{"n_layer": 22, "head_dim": 64, "norm_place": "pre", "positions": "learned", "attn_scale": 0.125, "tie_embeddings": true, "init": "trunc", "init_std_qkv": 0.0359, "init_std_up": 0.0359, "init_std_down": 0.0, "optimizer": "soap_variant", "decay_shape": "linear"}
Each number is 200 + 40 x the weight over its row's rms, rounded and kept within 0 to 999. Layers, rows and columns count from 0. The size before them is the row's rms in percent of the matrix's.

# o: layer 3 attention output (transposed), 256x224, rms 0.158, rows 159-189, columns 0-111
# v: layer 3 attention value, 256x224, rms 0.187, rows 160-190, columns 0-111
o159,095,243,236,272,278,206,216,163,184,137,178,194,197,207,287,179,135,116,200,138,178,185,233,264,221,172,159,168,222,197,182,204,200,241,246,201,184,262,167,227,179,223,165,245,112,203,167,181,229,220,181,135,229,180,267,210,204,224,187,180,212,202,214,185,169,184,208,227,208,251,222,189,218,207,202,211,166,251,178,291,196,172,222,195,180,187,211,219,219,248,246,238,274,241,254,165,184,202,177,205,161,290,186,278,279,134,195,180,230,246,201,182,150
v160,100,170,151,185,172,178,270,181,157,210,154,209,173,153,211,202,189,59,260,193,286,206,185,218,199,200,232,225,226,231,264,172,126,170,167,209,207,129,246,230,170,141,180,142,202,215,200,240,209,155,193,166,211,183,233,160,250,260,269,126,181,190,211,209,175,229,220,241,160,228,205,272,229,185,233,126,256,204,212,154,136,164,192,158,192,216,201,165,224,251,196,202,204,96,214,224,164,267,237,98,193,216,161,140,235,195,185,156,164,183,214,230,220
o160,096,226,189,215,265,232,193,163,202,144,157,266,251,226,191,149,190,251,124,243,200,202,188,205,183,172,212,191,178,139,178,249,199,136,231,203,193,218,187,148,192,139,138,171,193,187,222,179,207,188,204,203,162,192,126,229,163,175,237,262,209,193,161,188,158,202,193,212,233,154,240,115,266,171,225,222,159,216,189,227,155,208,224,131,101,298,230,191,228,211,284,195,239,177,200,195,262,151,243,220,234,134,174,201,202,181,123,165,218,193,244,218,117
v161,095,227,280,289,251,185,229,234,161,209,187,163,137,223,218,187,207,175,160,174,266,161,165,192,227,237,213,271,265,146,161,228,201,188,208,225,208,264,210,234,133,220,181,180,144,221,84,139,284,170,160,160,141,277,250,203,205,229,201,214,207,228,283,211,201,225,198,214,180,195,169,164,224,143,187,162,174,181,192,207,235,198,159,128,218,225,176,186,248,200,172,196,199,139,146,193,225,172,230,241,158,220,253,201,193,243,218,215,208,168,239,210,201
o161,081,199,166,177,242,255,180,169,295,216,219,177,185,142,194,148,262,220,234,220,140,211,130,189,234,217,148,189,186,218,256,196,249,261,205,191,164,192,209,126,221,187,162,244,212,214,311,271,187,214,256,226,249,158,177,156,210,234,200,139,246,228,165,246,251,190,197,244,228,192,184,260,219,288,170,208,192,204,190,198,166,241,219,257,100,224,163,254,238,225,225,198,238,156,220,218,223,238,177,191,232,217,206,167,213,222,136,164,206,198,128,231,173
v162,100,116,251,184,153,135,198,200,232,141,173,178,164,241,202,187,190,160,237,160,248,273,209,130,158,162,257,212,203,254,232,185,177,198,185,143,235,191,200,275,163,246,267,248,157,181,160,139,209,190,190,234,223,145,162,210,194,238,181,172,140,186,189,188,261,175,183,185,143,162,209,197,256,176,237,170,278,222,227,203,235,86,204,261,235,131,287,203,201,208,192,206,174,188,196,155,216,123,205,182,131,227,179,200,226,221,219,255,175,268,216,227,204
o162,103,228,160,139,193,228,162,213,210,193,212,268,208,237,206,145,181,258,249,170,174,132,195,215,205,170,242,169,204,168,172,250,245,205,174,207,229,166,181,140,191,194,159,100,217,238,274,207,182,220,174,241,208,291,138,185,209,192,241,142,248,255,215,254,213,249,149,231,243,267,316,216,260,184,149,298,188,200,136,287,188,219,246,165,286,287,241,191,192,182,223,192,204,221,129,224,232,224,236,222,247,191,231,198,216,192,160,173,128,152,205,163,274
v163,102,231,168,160,205,243,217,161,222,196,103,158,130,248,165,283,260,213,234,149,223,177,226,132,191,152,153,240,142,237,247,192,179,181,155,200,202,205,251,206,226,150,241,171,186,163,132,230,223,240,114,137,188,174,191,181,196,179,168,169,186,223,222,219,188,241,208,183,218,224,141,211,151,171,214,177,273,178,243,241,235,193,222,102,247,247,167,162,153,217,255,197,205,113,200,251,181,201,161,273,245,205,200,154,171,233,236,204,172,169,147,178,223
o163,104,142,230,292,207,251,229,201,202,220,241,229,244,135,184,143,158,113,139,198,210,207,183,288,217,229,126,224,232,110,240,183,239,240,241,149,192,200,219,213,145,269,159,218,206,233,251,214,264,155,315,224,219,204,191,191,193,263,247,203,194,212,95,149,205,97,213,208,186,202,189,257,262,188,187,202,222,229,217,164,194,200,223,233,209,180,221,251,238,266,160,175,216,203,258,186,196,230,237,213,154,141,307,200,220,183,246,232,234,146,291,240,238
v164,098,221,164,236,176,173,165,215,198,204,203,200,148,101,246,209,179,199,289,208,236,223,198,224,193,197,124,88,193,218,100,206,176,155,214,172,189,268,176,145,146,189,167,157,242,189,195,156,184,165,187,213,198,297,238,218,197,189,207,234,183,193,120,134,127,145,205,258,247,206,201,237,247,245,206,247,173,189,173,186,158,221,257,171,163,229,89,219,183,240,224,236,154,135,191,217,173,165,252,180,119,154,198,183,193,144,135,156,186,156,202,168,175
o164,091,168,196,197,216,195,175,187,145,144,171,212,237,254,220,228,197,199,264,202,171,158,248,217,171,143,199,283,168,150,223,226,176,183,195,207,127,204,232,220,143,189,203,247,159,210,184,227,247,245,230,134,230,85,95,224,218,216,177,155,203,182,193,199,200,197,239,153,163,192,180,145,214,114,218,147,185,243,207,224,243,83,157,124,196,173,216,194,232,191,238,204,170,245,217,196,251,253,134,176,254,265,143,281,167,171,193,172,248,197,171,243,163
v165,092,226,177,260,244,177,159,223,199,171,145,180,137,135,206,197,217,167,252,191,243,167,188,181,192,68,174,165,272,141,239,189,164,268,185,239,212,175,152,260,153,212,182,236,208,246,171,145,215,202,167,169,126,239,218,206,195,242,132,202,223,207,221,141,236,197,227,239,205,177,158,176,228,194,128,180,136,191,151,178,211,166,305,206,249,183,168,214,194,204,193,214,216,235,185,196,204,224,210,206,296,232,239,211,124,271,274,208,214,173,277,196,227
o165,092,178,216,189,194,274,249,186,225,249,261,193,195,294,229,238,210,229,175,216,118,203,209,219,222,223,218,196,158,217,176,170,187,167,175,218,164,193,190,147,197,194,175,216,163,206,259,231,220,147,196,216,240,188,174,187,189,231,228,205,153,153,173,131,225,175,160,136,131,164,244,139,189,199,264,195,208,220,260,240,169,233,190,208,195,200,163,287,197,177,111,202,238,192,211,190,244,204,221,207,155,197,268,162,251,126,129,166,181,248,169,160,166
v166,095,207,164,183,181,193,180,193,135,198,211,155,196,198,258,247,124,197,240,205,128,178,165,220,173,246,169,212,213,232,150,194,167,133,225,169,105,228,205,98,176,153,215,177,156,184,253,179,240,187,195,160,279,202,188,197,188,254,233,223,189,143,245,218,240,218,214,239,175,207,249,195,168,169,121,217,152,181,170,176,261,199,204,265,221,219,219,237,137,173,163,204,134,142,162,250,172,207,272,257,150,213,243,251,259,238,192,232,146,195,166,194,179
o166,096,159,246,208,193,194,230,143,243,189,223,233,258,210,200,154,182,205,76,228,305,184,251,149,254,134,236,188,142,171,209,212,210,236,137,119,219,194,195,223,204,162,211,203,199,179,139,212,151,168,222,239,215,150,193,175,177,216,160,154,226,177,203,170,183,186,234,181,186,184,123,150,166,249,241,157,192,210,227,243,181,177,199,209,161,148,189,145,222,204,224,200,204,192,260,123,171,156,100,199,251,168,135,196,182,218,214,162,213,175,222,160,184
v167,103,171,256,215,176,122,176,206,135,200,198,215,181,210,325,215,224,193,143,221,160,249,201,160,204,220,196,125,206,224,199,213,204,192,197,186,123,161,196,125,267,239,186,197,171,259,145,185,223,135,175,156,196,226,239,180,174,121,227,276,152,196,250,189,191,180,185,206,209,199,249,163,196,170,220,191,197,234,230,223,244,174,146,246,251,157,259,149,196,256,136,203,261,159,154,224,184,191,206,204,158,161,179,189,226,181,174,167,226,142,169,222,166
o167,103,187,158,167,185,276,160,214,223,199,198,186,221,236,136,173,183,188,225,199,217,123,227,244,176,126,246,231,230,189,220,227,184,225,225,186,251,190,221,201,195,198,233,157,241,205,220,195,128,210,272,254,137,240,160,260,243,180,151,214,246,225,224,247,259,229,198,166,205,186,160,192,173,248,180,144,214,192,213,204,198,186,247,122,167,203,277,249,182,196,168,122,193,228,148,175,196,217,157,219,206,207,197,238,148,245,162,175,154,221,187,212,321
v168,099,197,219,186,167,208,231,267,126,144,270,157,197,234,219,213,149,225,184,158,142,208,207,163,260,155,121,205,270,128,220,229,257,201,189,225,212,219,187,239,182,247,219,129,164,203,218,130,184,262,137,155,130,239,198,163,197,250,163,186,227,297,213,135,154,174,249,185,234,206,217,188,262,232,188,186,139,189,138,238,210,230,219,184,227,225,206,186,158,179,244,173,275,194,195,276,227,152,108,240,109,203,220,213,214,176,184,233,278,167,274,197,178
o168,097,174,196,224,167,176,195,236,262,263,194,190,249,148,147,194,223,230,258,201,218,224,148,227,161,234,234,200,176,238,177,182,212,192,157,262,158,154,205,171,199,144,175,221,291,253,207,256,188,216,248,241,161,158,187,197,327,175,225,216,172,193,155,276,284,83,166,172,157,170,179,190,175,252,156,159,180,161,215,152,231,236,193,213,241,206,154,213,255,185,139,190,157,160,197,202,212,285,255,162,184,186,218,124,179,165,177,176,170,226,126,219,257
v169,096,251,185,195,222,198,175,290,212,194,195,182,166,189,169,201,215,189,235,139,205,166,206,127,207,217,123,224,293,228,264,210,199,214,183,210,207,258,212,199,154,229,225,191,201,176,173,147,268,232,184,223,225,222,178,159,248,246,172,182,187,206,188,204,258,163,219,224,120,221,206,273,180,221,154,163,226,183,247,184,264,173,239,221,197,185,172,260,180,204,282,201,174,172,218,217,208,142,151,203,180,219,257,284,257,154,268,234,177,202,213,192,209
o169,104,146,225,181,178,267,179,179,187,205,218,250,241,128,164,224,267,164,170,166,199,223,218,200,204,150,233,213,192,164,153,207,190,173,203,235,183,118,208,169,206,170,136,199,171,253,203,281,183,81,245,235,189,189,162,270,196,247,217,181,133,150,152,162,206,195,226,149,182,200,178,162,248,124,206,203,231,219,195,274,227,147,199,208,255,279,144,179,259,210,121,192,203,205,185,204,282,235,235,210,208,139,241,184,103,193,204,197,172,159,225,186,169
v170,091,146,177,178,212,172,184,163,227,197,208,288,192,222,224,226,214,259,151,202,89,215,245,160,265,155,269,271,171,202,160,145,206,183,232,221,140,129,238,187,246,326,216,219,198,209,196,274,151,211,179,216,201,261,209,175,180,215,236,214,145,159,216,254,249,212,180,158,259,212,265,151,187,216,181,292,199,268,175,194,204,216,136,181,198,228,175,203,225,202,148,197,153,125,171,223,225,208,274,150,277,260,209,126,191,161,142,158,169,206,160,144,137
o170,096,226,212,213,119,216,228,189,191,227,206,120,193,230,247,211,161,105,191,273,295,106,118,180,214,252,116,165,200,207,231,206,183,232,202,101,200,173,216,174,174,166,202,180,185,188,229,125,214,154,185,184,217,141,165,247,185,175,184,191,238,202,139,183,187,253,263,146,182,229,164,280,137,181,217,229,232,211,224,149,204,177,186,192,172,183,174,189,162,225,228,162,189,155,230,136,133,164,148,232,206,155,196,220,205,288,250,219,226,194,248,196,210
v171,090,230,162,165,216,235,183,306,227,153,200,249,297,144,183,189,226,186,208,178,197,187,207,200,230,220,210,200,212,258,225,261,186,166,192,267,135,149,209,241,243,180,176,175,145,171,198,184,205,267,204,223,213,227,209,199,192,213,216,288,256,168,90,255,195,181,187,155,194,165,166,221,231,201,233,198,204,151,146,235,177,223,222,189,170,173,171,176,180,201,147,153,185,158,232,263,200,186,276,171,184,173,126,203,152,178,162,164,175,175,239,181,184
o171,097,269,210,198,171,232,224,181,212,268,214,182,145,280,207,154,180,216,206,294,137,211,216,194,166,170,190,223,228,230,197,200,261,192,249,191,219,215,225,192,169,269,270,265,190,236,274,168,266,135,193,194,258,220,169,268,285,210,246,136,187,233,209,209,260,252,207,247,136,272,201,189,182,243,228,186,171,229,251,237,214,177,167,178,234,197,232,151,230,186,205,194,210,213,220,183,213,202,188,209,186,216,245,262,243,177,161,243,231,153,166,185,218
v172,108,207,197,249,215,239,214,188,142,214,324,252,156,225,88,126,209,232,205,229,203,268,211,163,249,241,268,225,240,197,193,139,216,182,203,142,132,235,168,190,165,156,173,194,147,140,230,218,176,186,149,230,180,155,181,145,144,149,177,199,224,225,201,269,294,152,196,227,200,165,201,223,214,130,199,202,181,177,225,221,202,195,217,225,202,222,216,249,202,209,226,143,152,238,206,207,206,169,188,252,145,170,266,171,176,124,160,232,200,273,130,213,185
o172,105,217,231,177,151,177,218,235,246,146,162,173,184,197,233,256,210,172,237,161,200,156,224,223,163,190,240,183,249,164,221,215,211,297,161,239,231,164,241,220,171,162,149,144,273,250,172,251,121,301,220,209,262,204,202,244,244,212,205,221,142,191,210,137,236,194,215,131,180,245,188,151,208,276,147,230,232,152,236,225,238,240,226,216,152,203,189,138,177,204,154,199,255,187,171,175,197,204,214,208,245,197,207,113,207,144,203,119,196,186,250,152,205
v173,104,147,184,207,156,248,119,170,135,187,180,204,116,230,197,149,181,250,133,117,251,234,239,156,199,123,224,247,175,257,199,225,249,190,207,264,209,228,182,263,208,187,225,239,178,217,189,186,137,261,215,254,154,141,267,248,178,210,251,172,250,220,164,242,268,217,185,175,246,180,145,199,215,187,205,239,191,246,170,160,238,188,133,309,185,183,147,198,203,234,184,189,126,205,167,159,226,236,182,204,192,175,258,211,242,138,179,133,189,164,181,186,209
o173,103,250,191,188,138,158,220,239,242,151,240,189,192,198,213,242,250,129,268,186,196,144,147,203,153,229,202,161,271,168,202,127,234,277,211,223,207,217,234,241,174,224,122,210,205,223,151,246,200,219,157,148,287,218,228,195,185,181,170,208,203,248,178,161,191,215,205,160,205,241,254,237,183,235,167,206,242,198,219,213,145,205,167,173,225,218,202,238,129,188,223,185,277,168,184,207,193,170,234,169,245,128,257,144,86,146,207,181,166,243,274,223,232
v174,096,180,174,226,267,217,121,127,213,179,121,185,168,268,298,240,205,123,245,292,250,163,233,92,200,171,214,154,162,238,159,238,235,204,233,253,157,212,195,174,154,238,251,179,211,181,169,239,201,276,164,195,143,194,282,230,123,198,191,287,197,232,187,148,265,213,243,283,209,203,130,143,204,190,224,211,204,194,207,198,198,218,156,222,191,173,125,178,252,228,218,209,230,134,219,196,231,152,249,106,180,210,239,205,225,243,187,207,160,129,192,238,191
o174,090,267,194,169,140,211,205,290,149,314,255,195,211,195,173,227,228,240,228,214,132,222,168,222,183,193,188,205,231,163,255,178,200,168,187,210,192,209,218,199,226,225,213,245,232,204,242,223,192,210,209,222,246,223,112,248,211,201,169,256,205,275,219,192,180,205,210,154,162,138,302,200,241,159,245,137,219,160,272,150,196,187,160,146,225,216,257,253,186,199,207,162,134,125,201,232,266,220,214,267,219,207,209,149,155,110,235,197,190,243,219,186,239
v175,100,156,155,111,169,192,141,126,200,214,180,257,229,197,208,196,226,199,223,99,200,185,168,185,223,237,203,131,150,247,173,119,301,248,178,229,222,224,169,179,226,110,160,208,198,214,223,201,212,251,173,180,264,205,170,236,168,175,182,241,218,242,130,227,104,204,213,226,250,263,198,224,156,154,282,201,171,193,242,240,122,253,181,175,159,239,112,215,134,219,202,211,177,145,167,242,237,274,237,232,116,144,147,210,145,235,167,171,181,205,171,194,159
o175,086,176,218,269,191,168,222,230,185,116,210,197,194,185,150,169,141,141,300,259,229,189,183,201,221,173,231,270,169,179,235,272,161,224,253,219,148,213,210,206,190,235,254,197,241,159,212,190,239,213,256,192,201,168,175,190,253,186,232,202,181,240,167,216,207,108,201,203,217,147,146,165,204,242,174,155,184,205,202,161,232,127,214,249,228,132,230,201,177,280,223,135,222,277,256,137,160,225,162,169,193,234,236,236,264,176,264,224,191,192,180,223,165
v176,097,210,177,234,208,249,240,172,228,211,207,182,231,222,198,284,181,212,218,255,178,177,202,153,191,144,192,192,148,149,229,150,164,205,245,150,220,201,256,229,226,200,251,180,242,237,191,189,189,265,208,230,194,238,235,233,154,167,218,181,254,162,233,198,225,159,140,185,134,252,137,178,239,207,242,181,201,150,161,218,211,136,243,192,201,168,193,156,208,215,149,221,192,187,113,203,226,191,142,172,174,112,167,151,174,191,275,258,186,187,275,290,210
o176,086,223,198,194,179,202,195,232,182,266,205,244,190,223,217,148,239,199,174,202,241,288,144,216,233,256,199,202,276,218,167,196,238,218,173,247,210,219,138,225,210,246,238,220,172,250,205,208,217,157,145,175,178,212,136,175,249,221,151,142,208,307,185,275,161,230,231,213,229,195,240,200,154,188,202,214,177,190,216,150,99,258,195,189,248,207,219,232,182,196,133,219,219,160,204,174,199,208,217,213,168,171,252,163,252,121,161,173,146,193,240,106,194
v177,096,264,215,228,197,164,162,221,127,130,179,286,209,225,150,211,159,227,174,264,161,229,179,197,171,261,182,194,244,189,225,220,179,213,189,218,133,161,137,238,163,186,176,242,179,181,175,184,177,271,231,194,171,244,252,236,204,209,193,205,165,163,208,185,171,211,146,209,215,170,199,146,188,213,159,180,187,230,165,224,249,204,276,176,249,176,166,185,194,207,234,161,235,215,201,201,215,153,222,151,259,267,292,318,196,247,129,240,195,123,248,222,167
o177,094,188,186,164,238,201,229,174,215,320,218,159,149,145,215,198,210,201,185,198,123,116,240,169,203,172,229,215,168,225,191,187,205,176,137,165,162,172,226,156,239,233,193,155,250,204,232,170,145,164,204,237,201,170,151,182,195,201,209,211,233,251,212,253,236,258,193,227,129,170,156,201,210,203,226,166,218,150,225,141,256,218,212,168,189,205,205,133,242,140,158,219,156,174,188,296,170,223,131,224,170,175,117,134,177,243,201,152,227,255,46,213,234
v178,103,205,221,123,233,222,186,184,235,167,183,167,218,181,180,185,156,227,212,169,231,238,215,188,215,287,219,171,129,124,184,231,156,221,245,195,235,223,257,201,235,186,260,145,243,273,206,248,226,212,225,195,307,174,178,240,199,182,186,243,229,186,145,205,215,146,173,104,181,148,172,136,210,202,233,133,211,193,173,210,225,152,176,229,222,150,254,205,218,221,212,226,169,194,192,230,243,178,192,220,173,202,102,146,191,238,194,220,165,308,164,199,181
o178,120,177,153,186,188,196,172,142,208,267,172,206,189,187,211,94,159,204,213,173,143,140,172,140,183,136,194,254,242,228,184,191,292,161,207,181,183,171,160,243,171,190,219,220,182,171,228,144,202,131,146,220,182,277,191,155,196,149,173,91,251,219,218,181,235,277,194,283,249,242,205,284,156,241,186,225,117,211,232,257,143,177,202,202,242,227,256,181,258,135,244,193,216,222,169,198,139,187,224,175,207,158,231,269,260,220,193,200,199,69,163,226,257
v179,103,292,182,240,242,281,260,285,208,147,258,125,292,193,110,169,161,226,119,207,211,131,239,186,205,358,238,194,196,163,120,229,148,160,254,177,146,180,176,167,241,198,193,201,197,197,180,192,166,198,204,242,241,224,169,209,248,156,204,226,248,155,183,241,185,125,200,204,286,204,167,158,154,249,223,133,175,193,193,252,272,167,232,177,220,216,198,189,210,243,243,168,238,207,210,163,216,143,185,195,213,210,208,177,167,163,157,208,243,253,140,206,125
o179,101,180,172,182,188,144,150,153,155,296,142,231,127,229,251,239,223,237,245,211,153,276,215,194,177,161,166,205,184,217,218,232,234,259,197,196,153,226,248,213,238,224,248,180,202,181,161,206,208,245,187,174,156,155,208,192,212,228,158,184,187,242,241,226,172,291,230,240,153,242,153,225,242,165,200,211,185,233,186,172,213,250,144,246,214,180,188,131,148,151,155,187,200,159,190,217,159,249,247,160,171,179,146,240,166,270,165,223,225,115,182,206,245
v180,093,185,213,299,178,237,194,187,197,147,208,178,190,269,203,138,196,160,257,129,213,169,176,187,205,210,199,209,169,111,215,293,274,164,219,152,177,220,228,222,176,185,235,262,192,252,214,234,217,209,228,203,160,190,209,223,232,195,227,209,234,205,204,171,215,213,259,202,241,210,138,148,237,192,248,294,135,241,167,273,135,255,158,180,261,213,88,145,295,152,199,227,205,222,250,222,206,188,295,171,225,195,166,189,212,303,133,183,116,170,216,116,208
o180,090,222,157,213,221,160,225,247,178,280,200,193,204,112,211,196,219,199,209,223,172,234,155,204,190,161,186,193,193,275,195,136,176,213,193,179,173,194,183,275,243,243,136,182,206,192,235,169,181,274,170,171,236,195,193,174,217,158,217,247,202,174,217,245,196,183,195,229,111,195,173,248,178,212,223,107,202,175,236,181,237,130,255,214,117,206,256,250,138,201,184,126,143,239,234,190,169,197,145,201,136,216,256,172,185,95,207,171,283,150,166,199,221
v181,096,141,195,215,205,227,173,266,161,216,200,181,224,182,191,251,150,232,208,244,173,146,246,182,264,289,148,200,252,178,196,267,211,204,161,250,176,212,129,210,155,243,168,173,179,183,278,166,221,257,227,192,220,205,215,147,171,196,153,245,266,179,223,208,308,233,201,225,174,296,126,178,206,190,200,123,215,225,188,185,235,171,186,236,242,236,218,228,162,189,157,194,240,249,236,229,193,114,178,168,207,197,185,216,138,149,213,201,189,170,311,229,200
o181,101,204,258,195,247,265,213,166,206,264,177,191,221,104,211,177,225,171,146,109,152,249,228,218,151,212,185,249,211,229,251,199,185,127,167,151,175,153,231,193,199,158,186,244,200,200,159,230,165,165,169,237,172,187,228,187,198,168,166,176,153,160,230,151,175,193,239,113,157,109,178,237,209,260,216,156,203,186,246,188,251,244,141,174,161,190,181,195,308,130,228,265,181,188,177,222,195,235,167,165,174,147,212,151,200,251,180,264,265,223,81,195,207
v182,098,262,180,131,236,211,233,246,224,201,184,198,234,206,163,193,176,123,184,155,259,192,260,95,213,268,125,164,206,197,172,178,238,184,222,179,243,202,202,201,176,174,234,181,191,212,173,229,206,232,214,191,194,121,214,218,200,194,216,181,145,237,174,184,206,160,171,96,245,217,163,244,196,190,204,180,198,168,250,181,171,164,177,230,157,154,223,183,221,264,146,178,236,185,194,260,178,160,167,235,179,183,263,161,177,174,257,227,189,236,222,239,205
o182,097,199,185,194,147,204,184,174,141,204,228,235,154,171,206,162,239,249,160,218,260,223,121,232,187,171,177,201,226,193,235,240,221,192,207,199,210,195,204,140,220,225,157,204,143,204,169,247,230,199,199,195,171,218,197,214,213,240,201,253,226,252,167,230,218,200,188,293,267,175,186,192,178,168,170,207,152,200,191,191,183,214,173,229,172,211,180,183,157,185,285,91,145,157,196,230,253,174,236,229,210,180,176,152,234,184,172,211,114,132,299,184,141
v183,099,200,171,226,252,196,174,185,206,176,211,195,209,175,228,197,201,133,262,95,213,210,208,196,136,196,216,255,221,183,233,274,316,270,210,184,203,169,219,227,147,199,245,193,196,264,267,219,137,198,236,237,153,202,231,243,204,163,190,186,197,207,189,172,198,255,243,220,169,232,192,251,219,214,240,183,162,200,191,210,190,197,240,196,274,167,133,202,225,180,211,207,178,203,128,149,192,177,200,224,219,126,252,169,232,183,178,213,237,167,255,154,231
o183,103,223,247,207,179,164,212,282,155,212,194,236,189,227,249,242,170,261,196,241,180,277,192,240,254,243,189,168,223,167,210,127,148,177,180,250,222,249,162,237,234,223,148,225,166,172,165,210,155,260,153,120,220,240,213,183,184,206,270,232,236,175,205,237,157,105,175,228,235,183,266,142,222,184,253,227,231,205,236,191,163,286,183,168,164,208,243,337,145,236,161,235,183,233,238,186,230,186,229,139,164,253,223,184,166,106,267,172,194,230,244,222,192
v184,109,139,143,123,204,140,224,226,182,168,201,238,110,182,265,229,107,213,246,124,189,139,202,142,210,158,195,192,224,225,266,213,240,184,221,258,241,120,285,213,214,204,208,255,104,181,214,208,214,202,196,248,196,200,205,160,279,196,206,216,194,232,210,167,259,203,230,243,253,287,199,229,263,199,198,254,177,167,180,242,197,219,232,267,235,222,182,215,183,191,149,234,222,164,230,293,222,221,248,204,191,182,174,117,215,256,178,190,233,204,184,153,104
o184,099,245,219,218,94,239,234,216,154,233,264,198,221,293,232,196,260,247,205,297,247,256,172,254,218,209,208,146,216,257,208,171,171,245,203,165,143,241,147,262,251,176,213,199,237,225,257,236,224,206,190,210,171,198,221,300,266,216,180,228,217,155,159,244,227,237,170,202,197,185,212,194,132,244,259,171,194,205,224,188,189,220,179,237,230,183,213,233,166,257,183,177,176,251,197,99,210,210,232,217,175,225,278,246,213,149,258,214,170,225,278,150,223
v185,088,204,194,281,214,239,196,168,207,207,190,112,245,182,152,175,180,114,205,137,257,248,140,205,235,142,211,220,207,193,170,204,270,255,220,115,267,177,209,258,114,211,202,194,195,225,157,238,171,106,188,214,163,189,170,206,228,181,192,152,234,240,241,165,166,232,192,182,134,131,164,160,180,164,191,192,189,234,190,184,152,191,173,184,214,182,157,147,212,218,177,265,84,198,218,206,189,209,265,245,172,160,230,289,193,181,174,212,207,243,166,136,236
o185,091,176,170,166,191,149,190,194,219,122,232,183,129,206,234,149,167,255,242,206,152,187,223,188,251,220,212,188,194,139,185,167,166,186,173,291,158,190,172,190,210,254,173,226,121,155,162,211,173,316,162,113,278,225,247,156,163,207,263,189,253,221,183,192,176,180,166,242,314,229,247,218,201,215,223,207,202,248,192,201,105,169,172,242,206,211,198,292,143,197,224,135,185,276,154,183,279,193,208,144,229,227,179,164,184,186,242,186,185,118,218,194,126
v186,096,220,176,139,265,214,219,154,200,171,188,228,230,188,280,217,280,176,298,200,163,221,236,191,277,249,173,257,168,208,196,227,236,230,176,246,211,143,284,192,134,238,148,127,186,192,222,248,207,169,145,168,169,196,190,153,209,217,217,179,162,199,193,197,223,237,184,237,177,281,275,159,138,189,181,238,212,183,229,157,144,233,162,211,205,235,175,166,206,203,261,232,168,205,200,226,203,259,279,166,201,238,276,206,223,172,181,204,138,190,232,241,202
o186,100,200,211,228,144,137,210,216,137,144,158,225,219,141,144,173,179,182,154,245,286,210,158,227,194,229,184,198,171,156,232,204,134,107,201,132,184,182,188,158,203,172,146,187,265,154,270,200,188,218,246,176,144,184,136,215,215,206,257,335,221,164,177,165,164,122,272,173,220,133,194,172,265,162,213,168,231,182,193,175,188,180,253,188,159,252,171,225,207,227,257,136,182,167,197,130,241,189,237,251,170,199,185,172,195,169,277,230,224,203,211,193,128
v187,095,184,164,164,226,214,164,233,229,142,163,188,170,222,208,124,250,153,179,146,241,236,234,146,263,173,171,269,160,156,196,233,190,242,239,270,239,199,138,237,142,120,261,126,209,253,192,173,180,220,165,135,151,158,181,261,162,198,186,139,252,199,176,224,242,186,235,261,248,234,140,180,197,197,225,190,217,198,187,107,214,141,252,231,163,216,216,202,230,185,173,183,182,161,203,175,227,263,208,246,198,219,148,196,141,122,311,209,144,216,241,208,192
o187,098,202,189,220,158,236,203,217,190,223,256,231,202,167,189,254,242,191,254,257,215,226,128,209,176,215,166,167,228,216,234,199,217,220,183,207,174,216,251,113,218,192,100,208,133,189,220,221,259,179,213,214,269,268,175,179,239,212,186,228,208,215,202,193,163,187,190,206,191,198,258,200,245,153,227,199,222,198,242,267,154,277,232,227,184,267,162,259,186,187,239,202,230,104,269,166,225,205,267,240,150,128,256,165,209,169,166,174,206,157,252,204,207
v188,093,170,179,155,272,209,175,246,205,171,217,226,215,223,198,154,243,217,228,175,150,164,156,263,151,199,209,187,169,167,252,203,207,138,210,239,152,220,276,190,256,236,221,176,254,211,199,222,267,211,180,238,169,171,184,221,200,165,214,211,228,215,209,133,280,195,197,205,154,278,231,171,192,194,176,272,157,229,184,192,185,205,198,165,205,163,241,153,218,220,227,172,214,215,155,215,184,192,146,180,182,230,176,174,233,255,263,217,215,155,219,239,171
o188,093,261,145,158,126,144,173,259,190,311,203,143,269,189,178,267,179,174,174,210,205,228,206,155,218,223,235,146,206,232,141,160,148,273,179,193,224,177,150,192,259,217,241,235,149,205,214,161,172,202,197,210,147,227,234,268,256,221,271,250,127,244,205,279,157,203,158,160,125,146,149,261,178,188,281,116,198,182,254,185,247,187,245,168,202,222,209,185,160,203,117,156,199,180,195,184,187,217,207,242,123,156,206,210,136,114,158,164,235,163,177,145,222
v189,089,215,183,290,203,194,192,229,162,200,237,203,202,209,224,258,199,188,185,266,241,163,189,182,227,270,170,237,305,219,217,213,262,199,218,257,172,228,213,237,294,165,181,149,133,209,184,217,170,174,213,170,207,120,271,90,187,177,198,229,213,232,218,228,198,203,224,178,145,215,231,206,136,131,227,228,219,179,202,218,132,230,167,190,243,181,197,149,235,205,183,218,233,222,130,190,231,202,287,232,159,186,194,322,178,202,158,184,175,185,202,211,275
o189,091,210,203,202,202,171,213,220,285,247,167,129,189,214,164,68,155,217,236,221,124,219,195,226,193,239,205,177,177,251,226,217,162,187,175,198,197,159,157,181,178,220,236,220,258,195,251,139,162,231,187,216,209,248,165,268,240,166,228,249,209,228,226,216,239,141,161,271,228,185,249,182,280,331,136,165,173,225,217,164,150,198,230,215,186,249,253,225,192,212,231,134,183,239,174,170,191,209,161,177,189,230,164,114,189,208,209,191,207,226,103,230,223
v190,099,181,190,202,190,171,272,203,241,182,221,169,192,236,244,167,194,135,152,228,214,160,237,172,226,146,157,251,239,138,206,213,222,154,112,140,157,172,70,237,189,139,91,180,135,147,182,149,195,259,131,197,161,222,172,205,166,187,199,217,245,196,218,253,177,213,185,241,119,243,191,214,223,207,211,164,133,231,230,197,188,182,201,243,226,191,235,225,213,233,199,148,271,239,194,167,196,162,216,155,179,178,215,151,211,143,256,213,206,150,282,239,208